python train.py --n_head=8 --positions="rope" --rope_base=79500.0 --qk_norm=true --init="normal" --init_std_qkv=0.0297 --optimizer="soap_variant" --lr=0.00827 --weight_decay=0.0 --final_lr_fraction=0.0 --train_tokens=210300000 --dataset="wikipedia_en"
Each number is 500 + 50 x the weight over its row's rms, rounded and kept within 0 to 999. Layers, rows and columns count from 0. Numbers have three digits each. The size before them is the row's rms in percent of the matrix's.

# layer 2 MLP gate, 1024x256, rms 0.0425, rows 749-857, columns 128-255
087:518424528516510476509459543509480594497561601501463446500421468524509480482538548470440438431487534511550518508510546487471524446525492580505477504494425523516420496658401504531536470494563513431464596524512504564489479436376493589439587475562526510453466496466534474529473497454583524513551445444477554624520499435518561532427548519534590464485477511483501518485511493448491445481523
100:546564450481513477515520541534506399444597507496428517452568460514517564542458437509450484566441448555509630539523518543476413512513506467550571529525565502582466531513337456513507511453520461480486621514547501486528546499551452467557529508486537474486477501434627475436480547411406484505445499412471474426472492496520514498475517502470460523507541451466564470470590419535422460522553
106:524422411472492394549521521546600480482533484479454442543532558408492457458489533395530512489533471501523439517479448498457490529527507441473509525530543595419492563486510483444540528439522440511548598521445452500506494503465443453551444496465548533461514499436589425431466426467526465527506505538517564491507444519484422494543419486518459426379501474510575555520485397431456426518483
092:422472454489454455468520449484479521484535531553548451621472557589483506555450441474510551414385521541402419626520466568423462419509548402520531448504500573521611504549504479558504591535422448453508547467480455529444535506475552545468461458533408488477532405487488538593531503478468462554501494543489541530539483465424469499405373478457465451507543563513470486505558400431540483573530
109:442536510579526410568553552577440480444473501518570441453477552564525596496513487576529487464529390497503460502502421447506469411511534507405542402555531477483514390481550530451493400488472457582453441565590485516548520396488474562376550445491518483560520529562566607498531505462418466463401457569486451511460550515624505461460541503492473574523491545494495464455500510447491490560503
098:493460538491605438526513516626559459536411486475564474444441445480547497558513509536528537479553524476643521429517457543523501434471487515485588568492439424421471522585488475500433576544469529414486441537483580488462537546448437595521561513524472541524539455471479514431450460531506540534525411545485500508354444582447499525474548577528451514592480569523540483422529567475459537497508
097:541472507537501429471514619473488422438454524447573456472514515497530467461448459535451562543463442556522460475488435613435492541548514451453581502520457558491472398489562503520588497524483430487531488461460585474495461469492525489507454528550479479526577464508428465548628481472542391516600424451424512483655619521538540580498458482567580498497534471456475442456509457519548523545544
097:531515468505461457490466513547455384430573548516381483502430566441484399515563460480507436442456427508476538582481537478528491487565443557568541534486468540501502501463492440502508514485490475510428605535528487506673522593501443474548545530445426449517435498497444503456482638423541530563554474543472483488374457422506568471467534559491542516566475479487515471496499505560460479550522
102:481487528585516510468490485507604510519598411528536559550494426430461483477474545534531500544486465460648529472524492468489489499491518478436464447445497533535412494543528512554483588521414487501499515530523462488383466582444492475546515579551528574533430564470505479511395458481604470423418492484484428557468565525466468533454480523487496399528453544566509523371484487534510427394568
100:466435537438561526537513552558466420493546548435505423509460445484534546436515478471500549538555518400499438476544518506520536478585493540435580428447598537468457592516531464592528543562466516434448519479529563438537323541498549506456467606415419584502522420491586472483454529536537510497538505488480445568554490385510466474436484543465534456478485426509489396434518495445474538500446
087:484405381515413423505508476445465525513574480468479516609444533544487477496522496425519441413542558532507498432495483503390428450541528593458466443566556483543525558504462400511576489540518505622516492501511522523532433431431546507518435400513515480447476543549516537493471456423583435488469465523397628555561437500449538466470562440508533626487450465454483468514550528465477384384498
110:555460388479428430495472462463454498521404450514426470425530594473577544530492533467472517495536500559442458479482532583452511476586528458354426438538476495510483457545532457481452529476500504499380528533495515573473483466378500519489508470498479530487427418592446470436532599379559522503478477500413453516503532497530556424389480446462433499556487537508536506449523561602516469429544
102:342497437540527500409513482646526480480596529576524491469469523531574529480447485467498588529450440545468488449545538476475505429492453486456554465553534574616525436447454495629559506542444455496556592504552451555509535617467449579491502559478432509385497530474536526449387496541458501521414460527541361563530579423499492526587510524547551530472449476463485451484536507482464393394487
095:433487560525429529516498413395492417479430505549532499518491460611521503542457390588400479517487530440553461490627523501416557503518447521532508476436524480465510534569522541510443570591498465452518423444519546520423427519504541518431418549531427534475462452435548529489562585501515476612585483623529433487535541467518511543440498488451491516517510532436537445396464527396586529541453
115:505466501576512448486538465468423471504517544548451518555522457474500442541443475532473505498494472498513535559480391573561493567432576434608485466496444568587605445435530429404545528549544403489571516519402547448544506438456547453538526464462545500490521450488461439561475544538508546526498451463541487511523438428594467509540459397421428469514588496414481442500485451597584515554608
088:582522452480551471468460460445500509538538499463570511502560590503501535497494452475548493512558550516523528508520398514478439563582539612471383456477486460497381439506550547482465374407573522579471470499481518536403458489409427399492435495624590566522518540479482506492558457482440544473515531438529504495577511449467510518515468519420435524484548384509508559531529484563435569413554
088:473494527497460487446478556477433501498592582505557480508567549530503466541542484494505499507509505594437483501405428482524459518492465532437483548482512433380486470528455569504447417566564524483613510444468436502443561511515437431470342390522560452486490526556500543500512539449559556520512417524542544529493468497524431504507447453498548553457583472450444452485478506492512536620450
113:504531509457475540578532436388449454499504547460460455480391513475514510436412541479501462466485504549489551480498474484472509524461494494568549510507589523589511522457550465420578553563479447575389472547541485447558532498457536512496518547394467606506512460521478556458446553558496461672498486558467534459485545462453494457474477491461465499571490476560444538447488488554554450582518
107:484444527471427462437509494441478487443542495457445507503502530680482534542469454556537510454463551460500515509517566549561481481535488398549535531450576521429522474470507412527532488543444350534550511500364551552502489547550448565587501539474522547386569499466554450485521439530523535549542525524462476529479525487498528480497411504471401494574523468444469550481466406529579415452491
120:450505543456525566455434576429561511589453484515482430519450467370503519515616456518499481524476403538540618448553484421534509502463472550543555521543536564554406477458481372562432585531477490572631504511507481464496483548512450537516479529525496573531509562459491419462486529454399522449485533590544484459445495451444592417549537474546540470556493465481509567519506524527454533541480
110:521431449459545621499445541450503502517470523512494542484512521548487482479555444459509532455594505514460464471465509578421545516465535433476525492558522437510499501517490407493556509526432440488485468469508643464485480520507428436405472524527554479450489497463427544556556442469424601492522487576497511495490476498493478553374437551390562540459494499541518483474567533478493541554480
102:517499527469462445463475558498551508469402524490432460578510517567557436469502478541437484547466594439563437539522465608559563471411486543520458500541440583540448483428533554515556471580475547579530529552555558517498588496487463527544530492513466509571436438498510478400421432555535515490440518524557413529616538561523427577519531462534512465549374424509441598487517518457519478471467
099:483482526505483566479546445421466600584512508511559553497499467483504497558398574410492474468459391492526424578496515478401482437413484495506425485472471491417510482550431443588492544524574479472502434439442549468566495443449476495468464458495427486494502466417550455523497392442522489536519505489576516457538470476515470493518449515479524460468445490521382475546522532476477603457542
087:512449541618423554456458448464585506548480482461533532440537490543482567454535557474517487539569469394485464501499465506524542539460541445547448399463373431488544451516545466517560417493526435619505395567557498532511518367550566472351408516451542444494495508443558441509534453481540508549467556543508530523490594521526387514494458528501477483461437463541506539468520511420414413473464
082:574452599484431511559518483474448466503500499536481444548498467504453500597462485487506484551518521511589454477526516416469513536408531599470514516551514551535459550493511441558500574573543545505467476598519560446528616447505548479577512440497483550600479427444515538485465480571444545437530534467443504521477399518574513500518625508395574401438541460499485610498478493468455460465466
103:514494477499540524458585454590528500354492466622527486542514459487530563451527482525478424441533557460386520501524509451431510468479458441530549525554519562457486612515500444504572525500499488526497437472543533501402497470567537485537574505538423393534541481471584583570415479451491511526532499396505520497463469521621479494541441441500509524480418553531530475555527453539550590448527
096:506523555497501493641535473516434476448486563484540539513480457498435516433493453518458496422535461510425516490505462367555515412508536496546446472478523598595416493502495468365492550522481523515464457449513558482415517525482573398623514561462499496442418572493502482507516568519496524588545569516555471458473517478430583491466448457519463480504481571544430527514509458499495536469512
099:512432581498501502473588571463520527537456489523513522567392571540516395501552491392496505475445568659496426471540544482497550530495489552544562396489439390491509481517452559507546567376573405475507542495443532492614585533471466476541498525539514488481426514449560464482454536491535478572524476501440479547435504536488464512534566502504530486500443517487532519407520531487531496428466
088:550350518480532489488537544402432489473489581495481406525587482563484483434533566577521588573580471427464522525515481419478503463404470417513471427434473524519553591544469528515497452465399597491409476571541421521553440489518482504463542449536470415419537504451439498461484403508527491409476432510579475436460420531472503473413420510600411527437414593452550543523541588499540601384482
085:494444489420422527461542399455490440509477557519582503522572459522561533505472362469493486452451446516425462517443392523476590486491487559587522414580476526539512441536527568427445497543460470567436524550457515494460466487507508499506420496546525619542497595443581514503534471462495462532520500538471531564554538451468414510444443456495501535517573514645476563509555544473469449434468
103:571475472476610532418447564457473544574579422572507362444445519555552519496519513518572589450508468493509532561502481421436564544482470503584493533504499430473520404558467498517501571475375493535505547465580486499446504570549512487537463479517522537366503464550477449496495416393583487527392502455390491553507522459450520462447597485527499491571469481449500475535550432517476515530494
086:479470507488450440475425551431487556550552437541427581468577545475512511522464489535572559598504438571537559515557575439539448493534523543490565594521422499493497590495457490419592522520437534533535455605504566552483531445542476565587523402481535473450574517592570519507465500466505551536571491560476481459437479454511485484493517647444536553420528510514497407506430602491490512491406
074:513478630505549481527526463457509409471501574503474572514461523520468464517577552539489450535501538539567428618535523394555508544409575491484483495483510492445481475549456518469510401489460544510424464505505419569449464421462440459505456551588483572394453520449508528473543559501492468512497433621595509480544512535520550456439488460475519465499466512560505544522486476507467492525542
096:468482514528488600555567388510500423514483569552493511535619442487484424498489435530484526390648500412452458533488417492503473479458551542505473436455459434399500489486415563592530499528535514449529426392425539507448473477485564480501407536492433462501530466501477502484507430499489544516501479548476394546539558441523478527465528385462511577399496509551440496517492579458502597529533
103:517490536578486515508474519370584470527558396562507595480571430515567543452525439564445495477450545530488530435500503515552425430480461521543553547554557649480451419469523454507582523547491421495570446554458540482481535532538549603502589548493490460516494492593504494559479427577501446541516454541568480516387470526501554490483517534424577492484470539492489456452411577402464513456494
099:494473534491502493438542465476515474478452468557413529412453549527449531469526508572472593557454475546518616503466500551452500470434473503537601573484516579471504514445435535513561496499507528479545514556445505472588605576540577528440539587517519440428503533536605528459522499506441407396482533520469478522446555515552561462501430586456492402515601480523491564470489486475472461534497
106:456557496502486454508514549588494493416473545479476471504564560387474526522410430450557443516516454526521507562455529414423442583471494535432558523526542460462507513391481516480522513525516418589462471469424550621521450538525483442536496387566497470497506525447528511486516483449529555558549540487564394519527577511497473430523465494425551617580509518493499531477493449578521496417479
084:416589424439532525568513467527451570444424461566418471398458505502459525529441513501512484493501490544458445477538488442482538508569479488491408485521483393438439513452558554448464503493576448439443457468379446534567431429482426448514532449494456490500513433483569526503463440382537429462520525406476509454609520508524604471477475497406539489580492468518530505436437519562503568381462
103:509509439563514518566453500484449465494527503491415484522490486564540603615479484452407586427573536443488467498426496474528474595578501468493457589515499555416552549537526422457573400593394455491487486538457538527510423456424462498451493495416524488494519518539448513596474470530542554508567483554564614476419471559514610488538439567562511399485535462516336464530501498513503491489571
089:484500566533511408469472496467497602520564456506495562517514538525537544433544641569507478468482484506470596480430495522493423423439457503442525427541520542492437483467393399483503542511493456551598546506438565473537508463488533519499488547425553449494539519458481537521397539373522386412621490518487507511464490443494519432521394530439472430402528471505479416526568476604578464423447
085:485386525543514567478523520570569530493500512502460512457538501442465481532577437528495499419505515500517528460504467472573493556491548480506478549519550491435478547424565415601508552467405483475544454552507440545519497549483497446522496551506502435509462573561618538545557470498453423492546520511447542500498461474502498535494529528413415358566638527489584552477538496473420448462483
103:432459638453537507530494504439536538521407575565559481548528491458497464393424363484483448481525449501470437492477409434455494461431469595497532469527416539551615554492588514452533515489487456374488523469515527490484469469465476416431426541461486433471502507485537490568528525523440498471512444497612488584493509578502447479505550461533548488535548496561506558551523591495461534520506
106:504497521599574510462460491604496463495438565573473469533412493497477510518504423512604465524415502531383495369456552563458491481540384462549507553502458444436505471497418551417466560431523500483537481553468509462514609491559487488464461524461517488442502505518611513462441601514519533485483546562535557538481522448469484569505460506390507488529560453551457491451483491377529482513532
114:558558606545539561528517519530565462469501601557473456509576397510449504475473473517452577444410498514560485528541460405596481459490474483555498554447516605550587523498453425492504527582503508536525510487458454551409433583490495424560514468457492489444495521448517464512438511508478489456536484494575486537556423499466573564436466524402372505592430489539444411515484426498589445557561
104:446440420515557502450494494485571586545529463586577486571507601529532531430585479528541528466422582513476499557644473506510512459473568472463602555521555512466459516404498463467396467488441442588536486536503522427463435520498570436488450552532506531474395554461427527467477566501516484462578468494514584500467481498582445487505467443482509453520580515442558425473508480484512486500514
089:558542543526505532503501490536506507554512527444493513522438472506526452447410466438490411506526501461537555486544533476513479454459497578487429526502482560435438467434612472440470555469433512538402421497470521517545525499490528496418476573509508489469439452438506568469607488590529410499519410488456539499443539460477532411552488523567487545465383579537476548541487618516503498580515
075:527521506426456515500487569451541532492469555455506490476482540501540461586513431460512453552524475476532390520530507508498561504551558552536447468413504581445561499498468452532537546494483624479511456467444470524543448553387619571538421432508572512493467505545524534499435456443557507452323499529448473555499508565531531502496534534490511425471468561543388473463511380401519502483540
101:482468494455479606491513540549511495537442468470507449455540544466478451486465440415537493481487480427516572614514567468570495429425444503522556433496512538503579480475478440504446466560597468487551531533439445510490499430423576422428379485546427503469617525457410462498547465562612562472537503511484511582508600429392409513540525521478508474526526512524540439499544464496664482532463
102:524529604448627434546491537512529470416527497540550530570469523526503493460571478498464566545436477496491556530526572468549505566564403398524567484573512583505556493450549450500502519485444468540556431504588521584364526575552523447526487518565470468485511494559509471493508515547499502485498509473552503412474475503569460401531510497526490490552493503487547483568470507538514554531496
106:428424535524524478367464520495470437419523468518479496539552515436486481507510469504543520420564443445442494424479529535581497533524548432583460472446543496522500500544535463533530520512451515525530499511437523588534444510470486511455470562480485540580553519542503478455542523447519581524449654410518482491594505446527466535508525453520399450468477486491517487519575412556403537500548
083:453413523518481534492475470462499523544586473586532543433504538637540612488380526470473414522495529530487476592490446453473624566487469485465600546512568507431461575488571437574435413548417447529531501552518461572514529475443517528486476590535488395431590505520568557531535598457469458459443569477460554514466458454440523504466493480501399454455559492539533535564493482507441477463500
091:534500507530419550435502521504622515522398485599541426506507426467477508479518459498516478526470433491490413495521503470523434459404476461510533426585518513547509486533468541569512574545464513512501447439486521448475459581481533490514619432542581486484562512376597484465511516566592582520560553632556442469394545438546476527554549523430521479619454512457426452451492444464503549418523
080:445469513440445517398481510535575482541447521488563548585473589473543521613476456540447439394559587525594467498473459542359604348435500499440424547495570463474533470445462550548524500503514446494546438456542580475478520494495521545438489510591492517446445521483497524496487436502557476467520596538519480478550537532514430502441466487628514529406485477502515480473505443460492470379515
083:483440489427528471504531517503444535540431517473589497435518494465375501550568459550542563465472502527491468526512463420504553545416590472509466427495569525521504573497595459425444457586485546501498409471436509504482502543431561468513437465476445472458519570480428566430484544487438635486556583496471489439602472443445574586549495519515572510512470514516511564473551455543558552504542
136:505599421494561474564450479510544531458621535476564489564488511552558427495494464457582405512498555495525448510485401554445501557384542511555498453476536618469536497473530527474518523485525536468532542513474522511504524562392581471501506473529480494432533487549420455558565530476554487471574577606516459495537519378561456440486410546546568473516536513413506571464525582495570517594538
094:544523434536448542450535506547474501457513521554527493438369536517478525444511533501396650496426485519471479560526501426467472489553488514499460556548488530512577642452557520455518463446407494465494526524528530518543451600574403538531497504529424483488516427541355466533488491507459414465582496477505475494473459539491526509476457505509422430587424452455439523596562472527538542544506
097:441533413612437492408458542474500466470519543403540522491437504449484556503441504571561514479481441442431450538521473429538554461576535536544531463395515507363480503483465543556307482591473583558513502406553436458372513522488503533524503515415492541503516460448503556451567389498544464546512414490457497519543476528551554460470516566434550478457516460505411523481457568499474510424534
122:541565499530515418531555577440545492524533474509489561510495536449569532511502550394506469457537561537522515554487517419403517509502533511518486496474472424384561532460453479594447595550474562513485417489601506408539469453491581512423454566568459524486462397413491496558550524389540476371439497439548388554464475526496474486459514501465581486451549533585518447534368522544444529527546
116:511494482459473441515462488506497499562476489480534420515421427496525521471524511490545538615476512540451502438417530640571387528549481528540441480555357429491480464478535497469412410469459458501401503530471541584429550454538458525444504550512550464435490434443544464448512495637465509518499473603559438480519457537492418475500442523397453437463517535519473483503470512549449425471488
096:528493441576476482475469508546452581511478433487512562450562482500496516496577557515531475465513508483564540525602492545533548487524426489505482551490514549426551471589482567602508551361477553522473463471476524493466551465506547504445542502608420491618454472523447518560531473508507451559503409546462511498454561549565507485492551538492550432482515577483556529438478548566488575479483
102:556539440472520515445505498382454559461520479471517501503546463474542473450477441519496532522543473523514446432558483491628478426471468526453486560487434620480493535566433467510593530488497530568500531503482526415612521586444510654494559478447528525540464450531521497525418441496542525543475505566428526521537452534488589461496484550496533449495501558435445516544487432485452444632546
098:468406472503445490601538450509415410481534481498462504456438427510475510445472425598334558462491453566483514504527483491504499492483562515460472468526462510539528448526477424483483511515411474462533515569449497564494531443509516486618496476486557566519479472447436471540589453528540513558498473459500516452445471540595465492608544433531483441446504452564426508509480375546451508453422
099:550502455529566414469460506450511436547428414502603523482553640476480447455548512497496607506500523554523522473508446505555463482476448536501446517552440540562546465414462378562504510507465607540524570578564500510557523500480517538435516501501477577531491462425434481495554506527489518416415557525487552420477399556435563502498479544470553507465414526442545498517505501452496502487520
096:570534577518499518494557513464485434518432545599508510471385456463456493536500446559518555389505523475492484501579403465511568520533514497508535553523448540521550505525519406509477516462491543463537493350512516522471525503497505523465452481493541483412387493491393470562479453567426524530444482579643473478497481523422503497422536524485533534466448597488448447463460509384515680576527
083:457498429452434502411444515437482515454564508471548544435529497432524510494463423452488463526520551597495467460470555568482457418428533423534446486464515523571471517415541447548482494563473417563511435463574506472515473542533542604567466567560456476489562431540536580407489519464581424526526549425538436503560447524525499451436438420513506552507416524557487487598565496556543443504543
104:512490528438478491466516474579405494443519524504442532524512477433459481521417456358539522522515494533586514505569462544397434389463505515556529385574563510508505491524539530605485515517475566478491486534543452506437515487465503550501500540542489484451504549528500496555404491473467522542517485430482474479454555443475486515421488468550480510501421562430511459490482420479528478557499
102:565527400489566504500553466635466418458494581493401431477516531482468564481460480474540546530459476482463529467498503565520469511590454545472542536493574469471519604559451389459512505487471526427423524406457431492408488511484453514496527526506431483496466500555510478506490489554374607410469587544536504467459501524497552480532406564484527463539475499484462556577546488478438441560484
095:485424565531374565504514418528573521489544466428572536525545504531577506501599531594427492563522558520461497468559525452558365500403485529510493486482486567545548419551468479495474432528474446536555475458506507546454508478468418521592480509437598443548504524437555546435467524507546480493502522554500566533553474502555470563537574491506567494449579425411461540512494487514476451502477
100:429469441607475485423487430512497513505471432399479464477418504478475434453587424608536535548439533436543487554495441382510486535533516574439525430498378514564418463526438504580486429554482556434453420496549485495446546473397543511491567450504458529514522494497491489514538531598422553493573500500525511465465436570473543522490445463501588479490537433481484572485471507514489541523582
103:557561490474465473478455503564447501492475419516521546499503461504434429444545437523512571426428453531571540561617542502498523469536546450550486541448506563521447492538521497534497567420444509544493441465510523514545443583520521475550452442438543545461452453570499481458516528530479488543501513472534530561425428501570479458511474539471505512519430483403523440434536515542496528488644
106:540506562489481533559471469499555507496510546481600462556510511571515473466468475440532452465554460491412510540447487453525497452438509427455499531581550520492578593586534468490489475568535603450591457465485415486480545454542530475408540603491510427437567529437496432478516478536486444541511494522527469507456515572455509473505567495418547545516433530545397474461453488433464347538451
102:459555491473466517460457550583543469497571545495416478529414504442541555451478494563512430490520479565504483488566394495580472495557575462492513538497529575464522473515416476533555487370468451474552507434512392553399536563595344516472524533505515553448489437506528483461531514445465470408463540433552526494510475601561491493433511444597551491483468560498562466389532482535488466546450
085:564445451441531500552523466540423471574515452445523473490457479657490417461512506475524450422448508469516428532425447577487498543557437481472506580469533447519540538385627514508482498473518553524491487575537413488486532604422433477463487386477436488581558553507421507434448487572450518645479509535507551576446547566528604462503539502501527493569503529533494507518483509436487415555450
080:477467481453470618514445588461470572521578495597421501461446470525553489547461357475553543508581487573431545475596562471508500563510512536547562523571509584480578485468482477513614559485432466446561495564580443533587470525498425485505524580545496454430474625474490448490436629499463500517506441556487550472530568478503538561545541558536506477467469497515479537484426489449493473462489
079:715522425454515515544464394507500546537431526536450455483475436629476504498534586496504517485464516525447505454582528471610542463495430443538483509414448449502495513520490502546459444546493433557388411494456502626528488493484399514413601445517472552456492427512395497524491480543446596481477477598575523465507482508416482531473451593493518447477580492483544475532408543480532553507501
101:509552507482542467555589429454536525442424460436432515403562563514608426555488572558497555534521458460433494487481512468527470443453463476531578495443498562499467494485494539491534512435453539520509472509525525564547516469514516452503538500503471471513550418471502476462510401529593456506482564524520563506466448509446547549520548458537443584533508461481492520469452588387532442494488
111:515434505506501448532451395481484481459486511489534441469558544486402524516428472454541596441430474487573562456529562481446541480481398464571474533470479584524562551472398456476428553509580485478486492519497532525521432455464474545506481546487508482429536475455589457401490468515502513526536438506401564511475516465442495390433460441512513486499405398557446533508447412475488431552555
105:539388447543459521500558503538452471566526462591506530512538560542552434493506532433437492494441532476571435491535492513486480438544514447501485403511581477479480567536488507487402560412555557558494452438471549539498479487427584460526386402598503445520443455482457600527564511467500507534520508514444452482510536411492540469516521432469458584483521595461527516606512534437516522413580
074:547527491459473436508552471428528451509471604524564587591485516489517392349453490491499515447418463416503403511437493538488458465546506521537405397444513503517483529487453560584523575438421452564448461524471478505567511498474537533460486462582485576544497551518524549631627440453520490418470458535541501559495462469511488504471531473563488470497480537531501534537603563491448567513603
107:570459523478460542524518474415514486524527520546450541530501555450633521516409542588459612569482481400503484480483476544512439582464480523539455453423542441473544519492542517414549460549548520527478452545543506478559483554519534479447492442520461489534564498529464420503499419559514540453434526427499529541485461575543455541532559526509430511546395406470443476539409462466441502567533
101:500497478506470485495514537536435528479561414406496452550453465544516455494475573533570420507496407433553497592523523452555519481529488546432526461440491440462454500509513518582434511378529545464470440512429551439480539446530587454522507432469464497580390565484496485516557660533541546550536566508553508522496459518476514453520460411472437471471523504432575428473521440499548579522547
092:600521541499555464522550401465462436469598544538464473519454522576525575458461501609480523433456576510509482541478461409476481534584404560379545467462531527543511512638465455435442550467556565467349486532597426544479479468476587512572495509549492479435474457513566442477531537467523474492425451498473564471447545517500541524454428430438493531420471519535458536542536413480455524534491
096:511481450535516472462529569509525539545443550494535574414502512540463478455513481458487463532476511493494534478472512523471426574491530475473470502544552557605566434485536545351575499414488496489410557545479525565497511463451546511446569519615498464473551441519459523611513507506603513480585426445512624493448465482433464464528509541523597453501478500593528452431436507462491499485506
112:538535460571518566491605524559556537519473500471448610452484415499513437457497472597532462577597394498466479553523564421568462483499519503483546483490459481556474499610517503529528450510454464514426456507522534403463511434462481513492635469563420524566580594537432513465542450483539558602519499577471536486423485553448468465508517459448523606483501557443524483542533526462503464483496
114:467436528496443657453511535470525481543515510472549481540512473502421430565422545453534491597578563488530533562473535440483477551490453508462529498430622528542421420544386601459499481412518542489459436414472513494491578423411544395457525629532485547577454497538491605493403526545450514454533404420551510489555538575508481483547472468514554424466406444550508513485489557399478499484441
111:455467629436450570539536528462484474469574592610514499583522518514500487464441557517469515428504499540422466525436571451462489501502443570495530499473565565408495580389543494498539492578434432548472561542428536502547498476525520474535491471458487486456520528480485556552483475557591474493462396544441512498486472458451584517510472496456518457524522486593521503498514529571486525453491
113:468515490589427445442525473453482499499537425470546525558392430396561466516488468552451488487480502499517528553445457522442456574401516432526564427580482451499546529505473540481503463600528436527543465543533453531564468507465397470559583484551405503416501544510423410473527489539575507590526398458442497443551426578485499579416460403540564440516459546456508510495425612507544522560463
100:484471446483451486538479481472519524443532521478533531544535586500531519558459482484459508452486515561549492484437437433434420519448460497554493572490449515492526462532452510442406555556498435444415560538477545505419520384464584579516585381502538560506479524511523399490416515517563597565490459487657570448565479525570490513522480505483528543490495558675578466513598483498484446389509
083:485465444479472537529452496474478502461460516468510532492553529530392485526444523439467422595429436482539639517490571513517485555437466463556476473447527486526449495541396490482477576427631567546445539606491534524544500527427582441563424475527490595446549500513526485502518488508482589536553492502475604580507533458484457536529547553515595520526506516563607477514603423513492541474637
103:536453493483531429547414586577572506470498482530492510473439439559556487584469442542586534523541595531443470528449461486471515503507469550408506543545482434464482433566533560424468494525530464555546577562504517595471519581535590532466451438522573519505583578546523532515484547538483505537422422459456561565430593534469419476563559580511566506613348473486464475507556442433460402511502
117:597526511471547483462537466433476465433518488563530468459470517507459388466470480503487468458447540577468532549573591353574518491504427496526559560503553588501488539597420533540545527546454586481492502494471458496563487507508492519548569453565418490514537510529568541409465529435508499551595403502536592457483482479508563483502455476554544495534390498491509531463500477471590506446591
099:413519516620519418479553560550523584579528559471502554419525499496522494491465513463470527450514473433541544470408436511468404560524495500485521487553544512568507540426403551503474545499572467508599570444437544521553453451422530516527406568496544542450452506449530490361435593469491526565518463448610427513503462447443573548585473481450544484440461532480481506510562484567499475532480
103:466456501471552460498586492537507542383509495565469490549525487499540480499489420438444448499539469578420544523440531479558464531450525533435500469485524486494534539458533488503455431432515499465501484584480494508490482467453428545499502473501524588502494581508558398544497572519384468452511579570447489532470511522528505400489333497587471533427498561493417579548462479544516431424505
088:500594516489487470466485503537527428523486494471547503423508473520582499468509518476500527581432546468473422575495400534502530487531459560557498488474468485569514467480523473437495504470551557550519554383492587463580510504549484503368518414500589520514378479433393577493515495543404504445521532518559535469477535515441507546529514542515549543530486488481518486438441468336399461445497
085:494551474467441531498453436550533418567500479496530518638484426457527550524540445442477450488526529495536481521556395584459455512530524546473412488606507400493396489477481474396384461495452643574455479510575540497443458519493441488493526445504478510513516549490508491472546447577368560552397588395502456403655410490589524521432534459450553524420446562459529549562581508498494496416523
088:511521432495430498578539454404573509489517463421431511491603489502430526597573552567564449494598460449519525466428446544436550520495459455486505480566472502530459499529577528472446487546502506528492447560535524469574504478530435425551517539529482499569465507456518530518557505427343459610530548461514507453578494519519455486425504443418488485502439508490517488491437609478536418520548
087:566465482501553411476462476487550465390462522541614466500470559449459512509565495472487476492490567555491454436510469456515528502479463475516532516546552490489435457501446507469498560518518490522606441387437513478539568587602465518534570501553547538566490486424478527441584521456506441416548407604385480425479473528524619477486514455565516449444469541426610513499522489434559495523544
089:493435500527478559504607555450457542418483458517521511504459534515528499479456436448511603480427508564577554514474470664541484484448518442481446489558487481527572444537485513532532539587502382530667513486476533570452492411463538593476516622518451508409549472484542445551515439487489456459531563524443536495450520482501398522639446564560446600491515559626522480521535473509576497511527
116:444555560542487474456509506490479544424486417572527415536531482558563537464470457479497458554497604463422452488524419530467512520507452562394507559523521459444555532534515530583516522458547425546532543485503472405461696511496584394482519603497472465525547525540537501402460487519573422540483446516522528456563497504519544409546506492456523506502454488510560519555400516513544530543488
104:533456573619487537562528530438534427502557559441544561458524437438497527434475473384517485490439550479563550443659448528492502554387501454587497504504538445481531502639500521405544471498573443525529515589506491461493476455449521501524571458580482478429569551553479550464487544551534476535545494544499602580455535503520505511530526448507581564527497484519619447450487581477540508578561
073:561672515363462531489555430518503510507519600538569452542455442503531492510490436502501442503509381459438424442546435470517444494580574537449420478496446499582510476532556580480516556483486515506541493474466477492416517561454492559516462471573554483606407485513472449515578424497436483413429541561489448487565546518550472526398485425551509479510504471558501506419468521458498517499578
095:425498527474522550497440523570542541489474444535513459446501524511442469402561455543481484457510532518553490475434511529427442457469565498452509552517557494470547451515430451453555524407483382444576553499458532463452422561580546537492599557498562500436571545505519539483479483424511395529553495484469534477507493456585567560469451539467557504478501545514505487543468524503501545490501
095:452520522493467500513571395454577521445434508402476430545497482515514458536484462480511506470557443470538375528568462465411516523440453525570510486589430528596472520463554531492512510534467598503501372480487486447505565513502509492443544530444505498563449471460466526479588566527411452506522454583604529457536486470416543546467468546490479491505492533537466498496524488476493479580589
113:410504498537555514354533514400549504497470482603556498526515548426442543463520427448493504580478474538474490428487512443470500505513507513428485451547490529435515431429447462599538582602500467511484486470542431439482463468480474477436395430560501510454485492487532556517523415446592473466513531524473516601537625428589507472459524520561579450461484455574541524509479474511583519473529
108:487556554538514476550508536438533513394488554482523464479513507444546503471502540544441546515547438434586512520439581509561607499510442502512421404568521481480560454514487453554534535553495527546461509599544497479495467531469514476410389528551502488424494544564501528415471482433596548472441533502415429431515504382441528478575625579454505522429505428644469535470516528530556569464506
100:577518465570560448531507488415432575500459536527498467471492548433564545520538538452585432437489528486424464554565450418502544561448508510543509543530474573407501522508519458519493486557550531520500498468517411463519469546578491530553589595429397479524578406475445488448586585390465488464503488479439587495557373468504456507484547523549528542536538547361381578484498493480574449554554
101:556601528564491570483544560449420548411526430484537489505490518524517564547441569496532557430494429485506494525447461508532490549450390531552542433488495518509509442477460482536453594433529504522470529521504541462440463414456489493409382477533503547585406532503408613597504498515509501442464477521448537612481457569544482561561515520489493435564530516509415482611528556534474531506542
104:557440484445567551540469524511527478542505491471469433493420458504548514515510464512537506505406467450478501574553500558451459438539520513512485560469540498491491515551433489538541574547428517505590407465541485474565483575565506519484506553456487502511502565501478484520370440463536418500534467472492426527555436520538489414443527466509479435467533460527548475323496522392553510508491
096:464476471514490502410511425551447473465581541600527532525511557506470549427489454510455482459499496466484507492485510516522587459492493585438465368476542487403473498484442570526615453522532452520503563565468390452553421481511457430370537453519498499457526402592460563488552492487519559493457481431502436626545552502482491432363496477504423484497391428543460586416453462598562510454475